Part of a small language model's weights.
Size: 13 layers, width 256, MLP 704 SwiGLU, 11.3M parameters.
Each number is 128 + 24 x the weight over its row's rms, rounded and kept within 0 to 255. Layers, rows and columns count from 0. Numbers have three digits each. The size before them is the row's rms in percent of the matrix's.

# gate: layer 8 MLP gate, 704x256, rms 0.121, rows 217-283, columns 64-127
# up: layer 8 MLP up, 704x256, rms 0.127, rows 217-283, columns 64-127
# down: layer 8 MLP down (transposed), 704x256, rms 0.111, rows 217-282, columns 64-127
gate217 099:111091121123143101113122138133104139132128136087075141158150125081150150122109153149098141139130114137117176138119185126088095156151162104088136160133137134122152112105160109125144142098132102
up217 096:096151128079088191177117112140141119118104129153142148143103151133143101180145113136143079088109161091123098132131099132155134149070126163153122123137136175138136097165158130137124092121077130
down217 099:125144085131147168124108133134122139130112110130132058160101117146150177135114127068120110139101161094111115097155132114117162128134161117151121137120113114140102117158131127119137154132142153
gate218 105:130118116200137145143084160148119174131156107137141100127097160126143149156091108132158137162149117093132154117124107070146146096165125154113125120147091122169180150117166087122094122154111121
up218 104:153149117125160143183105143128125127189124163110114121110158091094095180116092140123096129102108168145126091108098130133159103092147156135147165160116103192114158141141137106148130115131137137
down218 107:107155106133154112124135143120170142136145138126122142124180120136129118088117149154123152168114073129135109112111092143128169101078155147103108105090119111134128131106151159140138106151160114
gate219 103:136169096161124128098148166149134108107101121088105152100158143090111108153135152090094140129151077143128126108131134132080132112110161144161091141110115144076135168137114126146101103157124153
up219 098:137139131142110110096098104096110167130092141131104129072114156117107110161136172131137132075158106092090120117138125108127126130109145097082115086129155118115138124180109086119151140123142121
down219 100:129187096129090132127088143114090179137121153141154147101090102143123165132127131120144129157174087131164120119170142139153126130093136134128181113134119111098157165125124118123159131151153110
gate220 104:116201175092098176164152154096092135116158110110140113129138123085118147112162131098134149115102116158172128148117154123100173143160139124125099098144102108123128083146094167178096142132149139
up220 102:103145126133168133080144085174166108146141130084128142126129096130138105155104138149130110166109140104090129080075133126141069118110108105132175158107168115096087182122116122120127153100106160
down220 099:130121100137139096093139131156146090135150130103127146178154138129099108136144132165117166136095125119144108096153129102143096072117117172098133151152123131109112116112163081133088109105114110
gate221 102:161093156132043141105133101087088126132151131140124128176117110087127158079121086113107116168159167121126151143135110122070111147136169126120139119126086081109123093095108121145135147107123117
up221 095:163161128121150157145135174153138162081114147126138135122165145124124164116131143083138128132156162117129093145122149171064120156102092113108058112123130097114165142135124184130161134084138132
down221 101:132113136104168102125123105108082110104134115125112141123141118137146135163108117043079123166136148156120158106123083122125099188113082125130131138145122109088117154136106142133131161115141137
gate222 095:144123122157112158185159135155143118105076126115114147126119167148132094151115174143117141089131102145118142129116099125139162146168139129141151117150173134141124145136151094168148096104130130
up222 097:131157113095124133132129129143144162151136119132132116147133102132145129161143054105118125164147139169170133124105141117131147131087145141098149088110118187135137123172154162133124076110133060
down222 099:155127147147117109123133086078145091099145173112129130168155153092110123115126176140123134141158147137161102131099131129160125094146102157154113144119145118152142148095124182145146139080103111
gate223 104:098173120160139127111103181144137113124128105137176165127130111147137100151146082106139127150121098118134091135148136171092130167136109097134125113161107098109077161116130143147129119127153125
up223 104:146117104130128123110144174141122109125106146108109152159105132083139180151092135154151125100176134159112119124131072084141126150111144139130096111124096130132127136125109105122104156130098142
down223 105:114128130139134132146091117115070112130132116148109064119140133079126108120115150140072088151137125133131084122145134115120117115115072161106119128110139080151130135109125105119128152095153133
gate224 101:143125117106052141125150142186124114150129144083126085133168145123134109152127146112126126131113086145106105135098119087123129151093142144163162109126164178109099135147109152145109161119113129
up224 102:125128142092114143111151107129091146165146112111114097137113094098090143119083113117114109164129134145130139150149127132110144134128162104120182115096131113130101133141115120110114134157137139
down224 102:079156137116130118118148135096139131111147131138171149156156121129122157156110152177148131055127113126118135162168118091134106119162129140106181085127137133122098173123141121078179138128105123
gate225 101:118167135113164151116133084137132125138132157131123087159148093164172125120118097158105148121129114118088121119107162144100157142114066135161139100093115140132129086137133087151112142118138129
up225 103:119121115121118130129111136179122154123107090179135127125136098094108173113118117108161120104152123117109137138083099106122143153120082116143120139097117161151120132128093120159111127088127160
down225 101:102132154130135125157101181111162105123124122104144132132132095131161133097158151100089131118146133142152120137119156145107142133117151130140156109128140105101087142153090148077108067117175127
gate226 108:127124139135131134150117102095114112107136125104102102114133096095136112161159101176146120123107068144134182129138159109101131114107150139118140114131137207170134131135128125145112128174085110
up226 107:101159119092117138106103090147081098161146148108113135107141126112137154131154156106083086126102108106138094162124178100156109145151140110128128134115068132137160133128129128118127109120108122
down226 101:120112111129133157152145156133144096141148136106119138130126166141123108083128151111089159121115143132144193129112197138110150138152111139155146119130091136127145124166119099165129104152147109
gate227 093:137125135140139128141117140122110138147143175125121167129123079145099122101142097093141157119118076139179131132086146107112159121138117145171126183110131138168134156130105075142107130135094153
up227 098:107145154130126152114072113148093124168166115085101119103102109141106126171137139129112097114139181128119118152110101133135115145105103122103121110149177150128130132108103115097151156160161097
down227 099:126150144160118128096102145151113140158086117117155097124148132112108138126104137156141079102151163145125087159111103172115115146117139127069150131125140124090101101141113174121159147103147065
gate228 100:090132146112123130162120149139108120097088104135142090084106106144147121146110132115080126166127117099093122128120123129107154137115147114074173142127170087115118142138128109153128129117139110
up228 095:110107159114115128090114114186093174118133147133150161094138142115144146104156140135137102118128147124165142135148101117172179155140122147142119115107138123156164148116111155172123120113155168
down228 096:113160136132159118183156129152128160148152150079142170138120138130116117107160117156165148130112149121141121104133106141144165086144096164153177123109131153133139101175108122104136158142114135
gate229 101:118108118137150128152084104124142119147144127081133157136138136122138144124113129171157121137119111141086120144156134148154103113110140143141140131130111127135142063153101147142120162150143116
up229 100:122138128156130111112153114095142135117138128145132107127080097149129111135110142124078141129115149137150097143120119119117103090138137117129125122070112140131115122133137061112063158117119122
down229 097:120159148097110141134154142077114107130155115171129181141152142128156137124128128133076086096122161130131159134154115139133141139141174127123112170153160104116134178122134150190096122131115120
gate230 103:173175117134146120148087137086117126091139126099113081155140133170143148138155109119113105089130132155138095163123153161064118181114091106109116107142165099137149128133130177157113135111074145
up230 103:102119168162187156111133102114142129168078133108202137142115138140129120092116140140144136110106098148105152163058177115086155146132131155113120085116103088106155133173136107147115114129144170
down230 102:110158165123127171091153102119076153139127126114137131146143164170112128156152119091147176106116123129096110123110152171106144116142089095173140125159119108093133137123133106102143075125136140
gate231 103:137147160157137141107132119149142149138126164137161119112162098156119105122094142124097177122173083107162090130158104126120114083091108165137140081129085145126096109119118127085122118087157124
up231 100:129117130111127152133104136136129121139152090113104118147087072144130151124107129124127156091161153111090114125123175146122102104138140120113170141135124120133107131140125132083161156110176154
down231 102:136075181129123134160112162168133127144155130117136085116127154128138155099121097082160160118113151119125114136156122131132173090141129115116120133129128141145123119118118150136156144145121169
gate232 101:164109159115143141152125133173105106132164134127169186143101123136142136154111114117114139063142088122113111160103110119139136151125118118094105121129092068134114113115123147122082141117140124
up232 097:132144129138150111145134044098179148124115128136123125130107139095136171141048090088102100151104136135146093107140092069122127127137134117136136101111108172062122092174157114141129141098103157
down232 100:110165135112126142113128075112135130150104158152135133159109106161118114133098127136140137070146102091126141109071080114171145125128168127134132153179131167127131150136077133140114166139137113
gate233 103:123131076120149103123066074151114122148134095146130106106115163118156158152108148144083154105110094152138131167124168112139121082129146153127131109159096106113122132152110156147132096165131165
up233 105:102131161143124167117116102108135164128124099109119135156157141120137131117127127102132134103104092099099095131089119128161096158120064137132137128101122107107081154146121098126080137100121167
down233 103:126123114132103120117085121158075126137108141120137130171124146134096112145106104126137100114153143067132149097144144116114159128151103154124180106129116134101101138124115124157122058126095152
gate234 106:130121154123100125130107148112091152122121144126064100110104113122079132103164092121142115160139104135151094090124140121100106134126103188122105140147118147149151087154143107143128108079137121
up234 102:092127162112100126176122132154141123131113126107099144154148132107118107111115136120122131142154111103136131105143080134131116130140096138122145152074118084134132096159097092140146160132123127
down234 104:121136168099077106101119126136133144181126150113121169133170143158149076105148115101130163083116124129137126123112113177101121118125163103095180126161096100126113113116121113119135129135185138
gate235 097:116129083135111114116102143155152180149107104139101096159113155127138101142106127121131169136162077123143131117109120145125103161120086140085144123138139147102132120127112099115068100145090154
up235 099:116159148156120136162124109119128119143071138163125163110161090157144153133165139099114144085085172114113167125098160120118113126132128138147156091129124138091137130128162101109160148123134126
down235 101:101169153098145140135147144141199158116110127106132092138099126142124123100160120137110075137160123142102138117152154119087122102129099130161163138130117153137118131140098133109109130152103099
gate236 103:110124103086130127116120122152100091127137057145140140132121168138134173112134144128121162121112157145129117116146141136121141163121128126091155132144163146112148082141156166123078158100135125
up236 102:156168141160126171073163100130148170108148184146149120129137128089131130155163122112102179148131104158122091136063115122114128124125111106122134119135137103119114082149116124157145149110149129
down236 100:105147122153092108158126146127134102106124119105143099111132109148151119136100125142122113123071103105108112083126125123111126123139151144133103102128142151119111168126128118098146138138102133
gate237 105:150151144169140153134086110117117144119109108137119101112104083101151120145074140133143124128142120150121140161142125119141156115108124140166121114127108124098120105104106116116098123143067136
up237 110:145118136104106126088116112161150108089135134132093097098161105140135153129101089145129109078157132136157088124077152149125096130125148132150137120135128124119159148149095148130142073121113097
down237 106:119093203120109138092135126115118127131127109096137082100185101155117122138116145138164130115170143146130087135114161118154128143105135128116112136093139161134136120097125099127136164161158107
gate238 097:110175086147090159140082112095155115096116102116160128134140120078141156152173127123163097123093123127122125131155102124134153105071133113122127124186134101127157139128165114133061151110099144
up238 099:150140129114152145158118156134128129134127125088110132138125162150095144113159085087100159141114079083173153166131070106144095085164159151128089201150118126152156126133138112095125125107107117
down238 098:136070138116134182110140153107108120121164108120150159150119115104161120136138131150166129106170164140124121105168102154138122168137165132102095209140132146083143132156101136112151137154154119
gate239 104:084121114122103161109101136120092141162177125106129152113077118155128170131146121151118120154120155094094119090105130095135160128128098120117150129126142145170135144125122155121150113178090155
up239 105:107157114128155127108109126161153132146119109094115108136129110145121087118123122088132116144122115136143136135097147187137124127144150157172167092098116142098166113139097095173153127149176144
down239 101:127108107094177098125090098087102096150140135154101150131184111128158109097164136093120102121152124148153079093100160143115155108169153147129135132083162136105138083181146169158131106152128154
gate240 098:095151124154121144111104131134137159163136154069152083136101180100127100161129080141148132068145120149157127145136113152097157149135136148155129126090086113120138075145173108121129128136149124
up240 102:137164146126160104163128105144102127149117128093159074129151144109154122111139121106124090132145145108127106119130129209134115128175168119127132146118172154133090124091139141131136121093098132
down240 102:155112089147158130128137097139128094144130196126133182092148120105117124130153153131154132124129127113140157125151091118184120082135134107126117113105169140121146102125144131158129120156124137
gate241 096:134087090141148163134136129122119095120106123127127117127093183121122139146123158140138134103137107140109074128146118118105187139116133100147112179132144108138130127137092099112113179161117120
up241 098:146120151120129096117139136140136137118135142115093166134082173113142123077123115115121129102143138121162128121115113121127127146077089139138136093139146128103131099184113112143119141106126123
down241 100:130094090151121098162110126133137079119070085145114146132099123121126137109169152129081130105162158101122115120150121124129139137144106138136128166137117092103108130174104103113162170148135131
gate242 095:121096100131170133118145166072137180103119144121158118075143154117161102173123123142157070115096158159131096144111167155118140120099129148135111122155085142140136124095141137134114126130071146
up242 099:171094087126112087161106137127133093095136166158123124125131142116100104134104091134111113118160138138117141140112114133130144145116156131156109103135086131119131127116121102162121123172119072
down242 095:120132182145158087163154142164128110126137131075132125129147084114108144110105138144113110158140146198138106116121143140079095145125121090154099111122134157101132146080124108115096098128141136
gate243 099:088102128150150167105121116096163137158116115134108129082123129150115087159123139128120119155113065174113134105133129145147092150086147092140123135124113130122096125157149101124097099144156140
up243 102:155097094162102131155147152142132132110132122086134124117089117123120141127170105143117151114149097144099112155119138131117126181115096147129113143175123126118100132116139153143142076131170131
down243 103:159114139149123177140133142104093136109118130139075135136105158123162135142146104102132141126134117130131137118134150097126117130145144116114170105157165066092097168109159129141159106142116156
gate244 099:160105129124116102146120096132118109172156143065100109127139139104148088114145157113119133134121095112097132171155127141141118108148144139137107120140114187136108117111093166101085110109066140
up244 099:102092130100136124149120128141117132134128149152103148121155151121147118134151115067138152151105140153119163101133144073131139135125069130093146119154158148120110126145100086172122114108171143
down244 099:126149169142132107137123111121090115118105099102117101099152140133096135099109145133122151073115122115154148156131103140117134128109148113107161170138118116151136161091116137149158126121106099
gate245 094:160127121115108136161141088071168114088074141121149142148107127141125135133131130093153145115109130117108145100128139128117118148125124124151125117128149153103158202182152133120108141152098148
up245 096:155130118100119121113150096132170111107103110096141180138133131162089127171115152122122132086132131156134137131096116114118114116121102110106142151107146120130110106142120109146118125116087136
down245 099:119121139131145146130127098129147124138170166100091167082135125139181128137135135157139103112081144136101145126144103162124094128096147106158116117116133121158146116153112137143132168063186115
gate246 102:121132166104164153148073149154090154131129142097099134174121122111145106129116113116093153120093109123054147091140112163138125141112121078149136147147124111152092119149109121089103131113129146
up246 100:131147131169132127123086063156099132136104114137149139153142090195143132137077116125137120089141145112163145132115143136149124110160100108144115159128114083137129080096143143150130125126161110
down246 098:112146136144152133131156093128115134105141115114161133140112095129074111138131116097112183095178125160117129132114142155115079129108144159153102136160129139177069059104165172129176114110125123
gate247 103:103151125105080169111120108097161154123141123158111120114125151159164154125141136122173126133099155177104162075161100144110119132098127105097118096141148105166182130120169110107103139159138182
up247 103:143114133134129082153107162128159137121148129120086126108088108074147103155107146138112148148155127110130129095149133150098124113141116133143134156109150122167096135130164166148106132109093157
down247 103:138112133106188155193123113124171161096141125131122133111113133138138160126127132101107149139138115115066127110113097131131127142098098138131141133148146157189165130147109149130101141105075147
gate248 097:163125114107104099057139155155112128112156104159127106170124139132156156132135123136156083154158094150115164105129117118110125070153118161110139113118125126144126104124134155121166145127121144
up248 096:153130101121129138079125144111149139144106084115065168090071142116145113161114131088103129152160153156155115137129109132112140090119109129118139117114128144094142129133135151106127106142089140
down248 102:172150076107085157159136180131121122171114116136096145134125097139130119149125094127154114131183116104143168114155148130166121090123100167120104114120132157142123122125103152151124145141146117
gate249 094:163130115165103104115107151140104109124117112144133085115138124185161082086156127123149139111093116080130138148127125143131108123125158152123094130121113112120107126110123103134152116100134125
up249 093:072138109131128085119127093122095151089104113122148123118113128055167100138125157134104090135138150144137109114173155123148155139141106127102164138132116136139133106142132130172109122109100119
down249 090:120145145116175157092125143112133154181166132164147148124125153156138168091119146183129149156116147075128121124138101116131147115100142135093143134139151138112147130130149122137167101165127109
gate250 102:120107106100136140151132123152142122136142148075114143155108104105147132159119105075153145133142102130154123160115112145119089115097113099175126098166152123079138128122116124163134104121166156
up250 099:156103116095071154129130173123098134125099125111153114138140112089106182113137113127140084103116136129133127125094129118125178143118153127134161080180141141122150134128162093108125095152149158
down250 098:127126126088084141113162141103118158128120148141134164140180151170129163141129099162145134154137145105163139153168157118114157131120117143110124088136124103132084135116103107161116120109116167
gate251 101:133129119147100148141143109107102142110142131147096136082086070107132141121098122136122154166115142119140152112139157113109132114080086086117151124127172125150120141127121130103077068164105192
up251 105:110172156130139124111138141142117144130124095123165099162127151119150115109188147169106096124092111110122140138091149148150087110152152156126139137107107175110103106155147114101135144126128114
down251 101:165159107104127120110150099140144129084088144108101149107109101144161119100119120195158110149155144177113096128125120182114101163104142142170120132134098159101127083083109119126126109160136131
gate252 104:083145137172129148108089099083110131145131121167156124126119123116147133126115125152126124120143132148116074138098136140151176161138130156164154124068126138140112119192129158095110117116087158
up252 110:102148129149198110126126115114125136120100120128120159145154168181149145132150121160126121098157105138156121158109149155147138154136096139128134127121099136160124102171070127147130116160103143
down252 109:100138141120127133113118150165190120077098123139152152108160127094111126129132140126120137125147139135145176135149147125150125152155105163151123121143116113101142156137153106109158132156141160
gate253 101:114135105134153095118115164113066146144110139109123105119136139155160107167139083176117138175126162108137166142159106170137150103098123174118125133169111118121149116134141102134125108106116173
up253 102:069136166110106111115118111139124139150098148125136150112169144116132172123135146141131155160108121146127108104183100108128146098124137140119112078099098173137160127151155117110115096114107106
down253 104:099123139142150112129117115116170115163109165189092106179107076154159147106134169092162128128128139158125109155111109123138177133135161110140120123072119167149087125112136126120115135125150139
gate254 099:091123169142146136125121110180138140131113126103163151092144157098130165151116126151162168129147123142105127156143133165163101156167131157145121120122080104097118104160134168100124123163124101
up254 097:153162117168097114130129131125104154104168138085098122150089112171089170127130078092116099143101120125152125154114119158099138125098115106178130125116110105132134098094127094158137130150134161
down254 097:120126128118154115078108160106119118135111127118114142142189117125141148102121099125138121105140132106124164145107127142126127111115079149138140129146119136145109132161087112120101189121156113
gate255 095:128101104137127127114174148174124096065110154134095123097152145157157149110151098125144110172196129157105104103147111141145116069170131152114134149100131164116097132128113093108117104154098112
up255 098:154117133142146126139095115147157111149070182117142119162161117156138101128073170136108142135124136136125153167142165127168122141095166122122137091107113099115154150144119147131115142149124088
down255 097:104142105147130165159151136123124092122118168168128125103136133149136132123116173099160175132129137118111135163112096126145145133110163131115131149128087121150133143104134136145138116138118152
gate256 102:101134134163110063103111112135096161140131160145157110163166125118166145137170156128126140140082179115112124076126095143077163114144126135173146153144123113167148100156120101162078116107097130
up256 102:180171100138112137123100108131170112120136162143107111100114162154112137105115048124146129151103088137178142131104146119181109159133133086117131146141148120130132113122118117097140181150117143
down256 098:112094124143150109096090137131127097123141090095187145110129130154118123162119156155146104139143117101116130132161132130137105125109165100145087149123136113139110169132123160141123112133163130
gate257 101:113086097153150139134127158113105137116112132112112152134139138191109165154153086130109125118143116153125116138095134099124115149113118150142145103107126112165088125159102092134127106128101173
up257 101:171121102123177107128130097151135156087136133128138162141137153160126097152123170149161153163144149135110144167139110141132140139092100097126133097105124124137108161148163106167139100119119120
down257 099:125144142144068143092118094123107124108182079169070111126118128157130118143075194105143135105125125123135091135156127120164100119143107123124110115105156138113125144121148119140135115123107125
gate258 098:162183140087120124143153131107130114152123136153173081112152141125156111117094129121137121112119147160129151103147158142119125163120105107111123146100087134135164103111137124112110105135145117
up258 100:138154150127125102138139160186097140083123075138108141127155128122134144129145115125129130140141122149102149113122157120125099128120186152158153157110133101150110123169117166104082095120132168
down258 099:140107131172104148116164128120112120120119089185128099118167134081129118136141094084131099133121095142114144187163111130070156082139136133139170128114109123143144159173125106112114127100110126
gate259 101:135129163142119120164088156124145148145156108125147113175127136099134120118122144130168102110137110121087128143147122104157168117108140104142146105093142133093136133138106117132102106132165164
up259 102:100120157134126164126165130147120160108109124104153120121141116107111164116171119122139111119109092111123157128106162133119127094150134157127131123163126101149111116136129128117155154113141093
down259 101:147168126107121133134150142067091155084129095159155109151109125096102144135147071133119129107087099103134137149161113106145141102150148139131130132176148136110087154140161139080133145172112135
gate260 092:145105099118126172136134122106157150166117115135138129152150142145163086120119119107131137120165158167166092113163137138149117149134130123135143131108101143129119114106146124078121093082092119
up260 096:173141102129127146095119134146121132140128140119121144135123158099130115123084154135186102133123114131132131114120106091134078152130048152135128130146098114127109158097143115132098115159122128
down260 091:099152124118126154126147149140127095152109121167117118172102125109117113102126121149149127147158082089148146123095166132102114157118129138138149133133120121114142166120113131132143124108137143
gate261 104:143120135143101106127114112127115109108126119156110115132138133123121170113096097106100089172107144169132145151152144082145093157148140151112141071181160171139158113080115157132098124125114108
up261 103:163124102076160124126111135147135063110142132172078138155126127199109118169118099133117119153153118150134162093105122147126168119127124136128117105131202102101139127089125128190135184136097175
down261 101:141087149125118119134117149125188113130123108143142180132138143170167133113135123156082105105108129149112117084107133114124132118202152120129114082087175134127121156118119133120157167151125090
gate262 098:165130122138122143113085141117128139105171120111128108141173115116125132164134112113117136133174136140135155119154153119108151183114123152156141134132101123130119141170074162133156101125126149
up262 102:138127130135117095131100115127133103144187098103162106162174127123134102124121125085143141169146122134099170074198122126125111151075120102172113159134140106125128109144076147130127136146130092
down262 101:079151123108150168088107135140166123125167135116141158113145102157138062072136129115111166121118133126099135125140174178113115153146109119123117109132140109100137119131134172130135145121084089
gate263 100:112107176152123157128133148129112095142102137125154151141086109127106167144123118124101183075146129167101147111173125119139086132136102166139149084134177162122094114136128108122126138144101150
up263 102:084151128141146140135148092146138132139125091079140117125178114139070126138090093144123120136137159116127097143140141148122157129142089112127105132125108116147139122169140152117133122149126122
down263 101:129105132189137137178092128141121156140109125074134099112155116126176161136133107097095125143125148121115132101150115100160155162149104153153120159163158131142075104145115114130114117127157131
gate264 112:147127123150093127093139175091165113120168141125124127132129089144110131133116107124086134074117155184126119111145137149092150180107137160155092099102151151106148126153122118116160123169125134
up264 106:111150123147105068167116135103170117134112144121144108138135101120080103105126120135127123120099115127120135128089086113138095155157147166189099121124079125146132145120130110110122149138125137
down264 108:132152101117139156152140158088145147148148153165089113147092166144099148117162157179130134103137119103102119151120125070102125113160143089126161124126161116139162111111132079117173122142103165
gate265 104:098132140127160143090120147167134106169119132140100106182116155124111149128088111129124161113097118150136099146164148139109152151169132106127148166136176101128129129164149118103120146168073105
up265 105:110074125072155111116145179181118084154134148118113122164124133140131154151112127111101141180122161183132120085132156172132138170154131140123154137082169151124128132176095092118112141141119109
down265 106:133115101122119122107125164131114128106148128112124136151185137153145139110071141142104164122111124120137098105119153152115147122126129144182102129135122124136131136166113114120145101130142131
gate266 103:125149106119147105119124132117098132110119096140109111153119133146094133110138095129145115141142117157078103179110110155131138105144129134102134123107182156171111101131102119137138136162124140
up266 108:140150121122112094122155149137120118118138133182136117133116131169079108112148118136146093127103146139118169152154130158139133153132169126090153185077134151115155154101129154128114139154101093
down266 097:130158149103119132083152157148159133141125127136141159082097114148135104146135090101159118124141157150130139148127141087141122125104121149103137093084144107133162107122160177164109097165118105
gate267 098:100143117129123100119096145147138123107132120133133145152099158122134173116123148103165094145093139087123144115127110115141099097111172161162166109143128111125113137154122139139176155105079098
up267 097:126142118127126100169126137170114114139109156157144104132120129114104189152143137090110142149142105108144100123111121111133153132158143165144128179094147131185137163155112089090143141104122108
down267 101:101148140118156174145145131189141135117130144145148147161168139119066139171122127150154122152128121138150120137130135121141122113071133168114158130110103061164132156118113144156113124137137076
gate268 104:112147137177123081148093137093129125102115117107131101135103126108107101159109120138120123115131104129128138139153113144149123155109146137106167089095129098151117107117190086134114126121152138
up268 107:132107132104080136115134116123145145072179120094144139134096087112136124132184117049112099106159162109149156108127106129128116170093116110118133111176122109098142113080130107124130121118161140
down268 103:127167157101178071124088153073157128146125152098125130151133123133141084125104130123089116144134081145172115111145130101090123148183139112145128139105120104157160128073177128137179115085133134
gate269 093:123124122116131134121092118120106130132152119138095057158117068085130122138115084117152144154106174112137096136111101137098102130120165137143100160110140158151120102115108109125151114148147128
up269 099:145149152121112155128159127113094121148130097116141134154130145121158131178167116134106132131091092121097129118080118160125114100153143121137137109147143135134132160149105113108162106093115125
down269 100:135151140137174119187136117121135146155124130096094104100107162133130111114123119118103151155088080137130108156126146123133120132119097154142107147147131105162140128113093123113135121123101098
gate270 102:133125098159130106147147110105106149083130115137109119104135184103114143166125152069136114127112104086117126116131102111126128120143106173099135120155138130151124124135121126118127160105117177
up270 104:128138143129175116087139142105133102123114128126087105111103112105119078141085136128098110131150090124144149123158122132122126140120136173127133166120167119152130122104099163130113161136114122
down270 102:160150117189124070119135147163133105128144123089126141126114115082137142149094106127165134117125078156111121129160114114149159121087114137109120118144114144090144148091121124123116162177119135
gate271 104:141130104120109136171075160121151116123135070127095150136103119089110117151149144108107102128115121098124158099115113111104149149089144138103129078133113138139098143113101138096069123119172108
up271 108:111141129089102138155140149147159103145077096124146114111138126132091101169126133148154073131101148151110162116127094116090065150086117125116074104134116132149126135105111137141120113152143109
down271 107:162132158139128145133121153136174161150126131153132172156131097094124124193108155142134167151163138134135136097120091082126147179119118093111130102136100112135135134131151118159139134128159091
gate272 101:143119108132160147103097120122151118147124144123145111099093135160089133124117120123149141103126122130137091093149134124093105151152164134133153125117147158100111091122141117105150123144121158
up272 105:124141159131116143129135107153105146132119186169120165107156147128109121115104098130162088134092128100080182117102108132135114141154094121119113069127121124151129128097123136109169139116139098
down272 102:117128093137127121177135096099126153120166140099098120096141121115166131109164141149139080104134118120093098139128164124131085146145093138148115137109135137116158086097130115136157134088124141
gate273 096:122133163087120118127143089138112126117120114141147118113117146119192137140129106123127140135135123137111174117125114130113142083124144079155098163118124133141184122118120122137167123137138159
up273 102:089103105139155069143131101156148119146138114200110135122136141157116127104148108108104092114119121097167148120120098122147099113118082109157107095148150101162146110097071143135101151142134153
down273 105:133144164102104146102115190180080082167138140133128119126145115115118105126102121113099161111178154098154120101147123135178125106167150111074111132155142104101163108087145131129124092114147121
gate274 102:130104125144141126113113091108134107142065129139091127138135115120109126122094087121165151164142159105134173097153108115090111140115133137159116115123087118089142182108114095149103099134145143
up274 095:107141119114083087100140131135168114119169137182126159138105123133119126116153070147115095153125109146110153150158135128128143110135119148154151158135201155139165153177140119165099142130120122
down274 099:127116106150096126129114125102135126120099080175101093058169118136165120118135083111122124137130147127131123122132129145138151130091117106143165107153118107061127124079165112133139101129140118
gate275 101:129156134055153161156083165120113116117146100128100128122113160081159113125150106129112159112144132148107183186174103135094152093122127160146156141142134137146109136128116163117154127133147138
up275 103:138108083113114127126093114146107159204151153119091137097163113138118128169152119153121120133125106149132111151156147085125127123136125078079114181143105126136144136095130099149135085186093102
down275 103:100105160075129122152122142115114122130158133110164095142126174139101114136140130091121144154138129145054142108117136141154121140154162068103116117149093145137151174139113115103183093140099091
gate276 103:084136151154138148154161144109124132101174121107155042137105128162174141095180159157117155130102117083138122155136095116167129128140157115153167114106103145124167125153137067135144131111123132
up276 102:116093110140155109160124125067124118092148107134147116145109114128155127128123118143113153138122104124142134098122136124136171082122145155123091115117164127146093089127162142122086139156137147
down276 102:160151154138109115130157098083112152108151173127154166138121155148155166103134128058102123139117120141153134106135145122128172076078096114134110149084085133120114114137141107144085140119160129
gate277 099:159095110104159134130116128110112144157136127143147147062125112167160137148135140113080137141126115133108109150121123118130119156123116146166141123123127191133173098115078126116106163089111124
up277 099:113122118101184101138135104117125125113116150153109136114124109170101161124147112142128158105137136124096118154121101163084126103120121155127140173133156154124103108120116124126116111153098117
down277 097:124161078106098149072104147093114178118112108160104121134137131167184124145096119096111138117120144082115138133139163127121114122142135154152159156138095179133134094133137129121092129119124102
gate278 100:135152113186124118112149149133140100127097116097159122138136140142109154092124117162118150114145077169136170176143146095141097122122139132113127138112144116126144144086138168117101125118152158
up278 102:115116166145146141154156144090136119124149129098141096114110133133103116127133166085134112087146123150180129098111159140093136129096117143115132072112136115143098156147086110145085101121163150
down278 100:105162124132144151106143145142112161086113094108115145102114132134151085142133104081177148110142137114135164086137108109082134133086110129072133130125138144145085098156088119142146133166141135
gate279 092:134136151122139118108115099090129143122121101164079095116129172138122122158135148154141139147152118152163128089082132117137106120142111118132149136129150128128122139196122111126110116105123098
up279 095:108162112176105097146156129157127107123154112087142106107082111165137146145091138097110105099114114136097175111130129080110150090103144109118129120114148138141158125100149147147137145180148135
down279 101:115131125153087154153148132123124158124142123103164145144159127135127113124186146164124154152115165121130084106123101111118164143161185108145119134111142136118114152126165135103117176131119124
gate280 101:093121137168117133136136170143119099132144108124148124146126105171129143162137137141117100112103100122166121156147121113113103112122100158145153141104131120155106135146150085113124144123194134
up280 104:107172159124152100107169152108105089084103120102104107073195169111110157150129110101095113106158085132121134132140088123126136133102161129117163122157122140133144157136115125137160139143125090
down280 102:127120160144117095094129096104087141126123180122097128147140152113130128121141093115104190107115130094094133132123144087139078122139126109112150041133119099138154102141146114122101137140128120
gate281 103:112107144108136151131104125169168147128127105113156150132173070127157197162170148170109174101165107129121137128119087138107115111090099156144110126115113094147098155138123127145117111147116114
up281 105:168124148130113126145123152149120142108126129119098165090101180123124084121133154121100103124104137096128110079135158136136148132132128131104134148177161149160135113103156132115164150120098121
down281 107:142172084176132137128130159148140102129102115125112073116131135138098132124140143154103111141165109190118145089154156102116135149134163102154126138169139082147158112130151134112129156143116146
gate282 104:137158108117121123135093136109148114127155136119113125094094131100172154139119085139095123125131118085123124133092103122127108148165107092125191131142104149128117129105119116127099157118128118
up282 101:137163121116130130139156093118138123138168118087107145090116098098106132071084130140134153127086085135076158124094080111097078170140118144144154110102108167110143108122127111125140169155132154
down282 103:132120142136137152185144150121115107157155131149139134118165118120097096149156130136094143126120151126088116141181165114109135099099130095105156128124103093124097134128140079095124086127107100
gate283 097:180151147144068135125110134118121128132128099124142129121124118146126124122139144162115136115146103175139109137138097095136158126163154156162127129087170105178090118115128100165103112107137160
up283 099:126140128107069146153157100170117130148113144135123170120116136125128142133147095159125117108076107126129109136105105155113153119153161106140121087152132137092079146109127102097110118129121173